Weights of a small transformer language model: 2 heads of 64.
Each number is 50 + 15 x the weight over its row's rms, rounded and kept within 0 to 99. Layers, rows and columns count from 0. The size before them is the row's rms in percent of the matrix's.

# layer 3 attention key, 128x128, rms 0.0535, rows 100-127, columns 64-127
086:58 78 61 15 39 75 58 58 39 34 56 55 59 65 58 46 71 51 69 53 57 63 66 66 54 40 41 51 52 31 41 47 62 56 53 44 43 79 58 52 82 64 66 48 49 61 42 63 33 57 54 61 54 71 46 26 42 64 26 31 25 38 69 66
088:69 59 67 58 40 47 30 39 36 12 72 54 29 55 11 52 86 34 59 57 62 41 69 45 27 46 35 51 42 29 88 38 44 45 60 75 37 40 46 38 59 63 59 67 28 41 30 30 55 40 49 57 59 57 58 36 64 46 57 57 53 18 55 69
088:57 51 52 63 70 56 55 60 61 62 38 40 73 09 75 44 45 68 46 46 26 51 46 51 38 65 74 52 45 62 41 39 62 57 60 67 59 61 46 57 68 18 47 69 38 73 46 16 52 73 63 60 52 46 58 95 46 32 35 54 54 47 39 38
093:51 54 50 32 48 73 47 67 55 51 35 42 46 45 54 30 43 62 70 21 35 49 43 60 62 84 40 57 56 42 61 68 55 73 42 68 56 28 61 55 39 52 72 81 42 36 67 66 52 78 73 52 40 45 44 54 49 43 81 71 45 42 24 33
098:66 49 55 64 50 66 41 35 46 47 59 23 54 74 26 55 43 62 28 32 51 50 59 48 73 63 29 53 70 37 73 54 53 38 37 39 50 55 63 55 47 73 50 79 50 39 61 52 48 74 39 46 45 36 23 43 50 70 73 51 55 53 53 44
087:70 61 40 63 44 25 51 58 76 72 60 26 56 10 41 34 36 60 68 50 38 51 41 69 64 64 53 37 42 71 46 42 56 62 61 63 66 41 42 61 66 47 56 56 58 42 70 41 47 66 61 65 56 41 49 66 47 45 44 46 61 76 41 37
095:52 27 61 42 67 50 18 50 48 25 53 62 52 42 54 45 69 45 58 45 37 43 64 70 15 19 41 61 49 33 39 36 73 26 69 46 52 61 52 28 73 73 69 50 65 49 53 47 54 62 53 73 26 44 30 53 30 53 39 50 50 68 42 67
094:72 56 42 48 77 55 67 32 77 65 37 56 39 34 59 52 50 70 52 45 44 50 37 24 47 53 69 51 49 53 47 56 34 30 54 34 43 41 65 49 59 46 82 50 47 53 30 46 38 55 66 58 55 64 70 99 33 50 70 51 65 35 21 53
098:65 30 71 53 75 36 41 25 51 79 41 62 29 17 53 41 56 40 59 54 40 30 50 48 55 54 38 41 51 54 40 66 48 69 65 42 53 34 68 47 52 37 87 59 53 39 12 26 52 32 56 69 39 63 33 75 35 29 51 62 37 45 40 50
087:68 68 29 44 52 65 59 43 55 59 61 37 39 65 50 68 14 76 54 48 62 45 48 57 47 27 61 50 62 69 48 54 56 26 48 46 48 75 37 54 30 50 44 59 55 51 44 78 34 67 33 22 46 31 38 26 61 45 54 49 36 49 34 43
088:49 47 39 43 32 64 69 62 48 54 28 89 54 58 68 65 62 54 36 64 41 54 51 74 39 39 63 36 48 33 40 55 21 17 70 64 50 63 29 34 56 52 43 22 54 73 54 24 66 42 28 67 55 66 77 44 64 37 16 49 55 64 48 47
095:40 36 50 67 66 37 62 51 62 45 41 35 46 68 52 55 30 34 40 61 24 46 28 67 31 62 47 45 59 44 45 60 60 65 76 40 36 73 47 44 44 42 71 67 67 57 61 32 30 35 74 55 56 27 46 52 55 38 70 25 45 64 20 37
086:60 65 66 73 53 24 65 54 21 46 57 58 60 36 52 42 48 56 26 49 44 31 41 48 26 47 53 43 46 43 60 45 52 41 35 55 32 42 54 66 83 54 43 32 22 52 51 48 31 62 44 68 44 56 64 81 63 38 40 22 57 45 52 61
093:41 26 40 39 48 54 48 45 70 77 64 55 39 08 58 45 56 41 39 55 50 59 49 45 61 75 60 52 61 58 43 59 17 67 69 30 61 18 52 58 34 39 57 50 36 41 49 16 58 45 67 77 51 50 61 41 52 60 34 74 37 23 38 52
092:54 72 39 44 50 50 65 82 36 39 71 40 38 57 61 60 27 74 43 49 53 48 49 72 46 18 47 42 61 24 52 69 47 24 52 58 25 64 48 50 41 69 62 58 41 40 48 71 38 54 60 42 61 55 34 50 69 46 42 69 47 51 62 53
089:65 26 55 63 47 36 68 62 86 61 60 37 51 43 42 22 50 61 76 35 42 51 52 73 60 53 37 43 69 63 44 57 40 76 42 47 50 39 36 41 51 39 44 53 51 50 44 71 65 52 53 79 52 60 53 46 93 26 61 54 28 61 42 82
089:48 34 42 71 66 49 36 47 40 37 44 44 33 45 58 51 59 61 64 38 55 36 31 59 55 47 25 53 45 65 79 53 63 69 51 60 55 52 51 67 68 55 66 25 31 88 35 74 30 67 36 61 46 67 48 59 57 60 57 24 58 55 32 40
096:60 48 49 39 43 64 64 49 51 56 49 48 47 72 40 49 45 27 25 70 39 62 32 34 37 70 49 37 65 47 42 29 30 31 61 14 56 65 62 41 33 35 45 89 67 39 71 52 67 51 66 46 70 29 74 35 55 33 35 58 35 32 78 60
090:30 58 48 41 62 50 60 58 31 39 37 41 69 64 47 52 32 29 70 46 54 68 48 69 70 42 56 58 60 34 37 45 71 58 35 58 50 62 43 28 71 44 46 31 44 95 57 53 64 44 52 69 40 64 61 44 42 60 35 49 54 99 41 33
085:61 32 90 50 46 33 61 61 45 46 42 40 35 65 40 62 28 59 39 65 34 36 35 65 38 35 49 38 79 40 59 35 52 39 45 40 18 37 43 40 50 58 45 47 80 79 58 42 53 61 44 43 62 38 55 60 48 67 56 57 41 48 73 37
087:64 39 59 58 43 38 45 43 55 43 48 78 83 46 47 67 44 51 54 77 46 40 30 61 40 62 74 44 34 69 59 37 30 29 41 40 32 37 51 67 63 21 44 56 27 46 45 32 51 62 43 70 61 50 73 67 54 38 64 17 49 47 53 52
088:64 89 25 12 59 74 52 40 34 14 48 48 34 58 54 68 45 75 54 32 60 51 64 44 48 46 20 51 52 39 46 52 51 57 45 47 58 54 54 61 62 68 45 73 48 51 49 82 37 72 43 29 32 76 34 33 47 65 56 46 66 35 52 57
080:37 45 32 57 51 50 85 38 72 46 31 37 60 31 48 30 56 39 36 49 75 38 42 33 66 68 69 55 50 77 49 64 28 68 46 40 49 52 45 42 55 26 49 51 59 57 36 70 60 75 66 51 34 69 40 55 46 31 86 33 54 68 68 42
084:55 59 58 66 38 33 00 54 49 66 56 55 38 29 54 50 43 57 61 44 47 48 59 33 65 50 24 39 66 63 63 24 79 66 67 64 39 62 37 79 45 74 34 31 48 45 51 40 40 82 34 63 61 46 55 41 71 74 31 27 59 60 23 44
082:39 71 63 56 27 47 60 49 22 66 55 45 62 41 62 44 27 57 49 46 28 39 30 64 33 29 33 38 54 58 52 63 63 48 31 52 65 67 41 43 64 37 30 57 74 61 63 58 59 49 34 40 49 49 46 24 59 61 18 29 72 68 77 70
084:74 35 41 54 48 68 55 39 49 60 63 57 41 36 32 68 56 61 30 23 45 51 42 64 45 36 63 53 59 41 38 55 21 56 62 47 56 56 35 43 24 44 36 43 54 34 67 48 36 41 54 55 35 37 59 35 33 53 47 73 77 56 71 61
083:74 62 24 45 51 80 60 43 66 60 38 52 57 66 45 62 42 52 57 33 35 30 39 58 40 92 51 36 67 55 49 76 19 41 60 55 38 46 33 57 53 60 63 64 37 30 61 41 34 64 52 63 57 38 22 55 55 48 65 39 47 37 52 41
090:66 31 25 33 40 46 71 47 59 57 41 39 67 75 70 67 49 35 42 24 42 67 48 60 44 83 81 57 58 61 40 74 30 17 49 50 45 34 75 59 48 50 51 52 24 59 67 16 51 66 72 55 42 45 53 56 47 28 63 20 56 64 43 26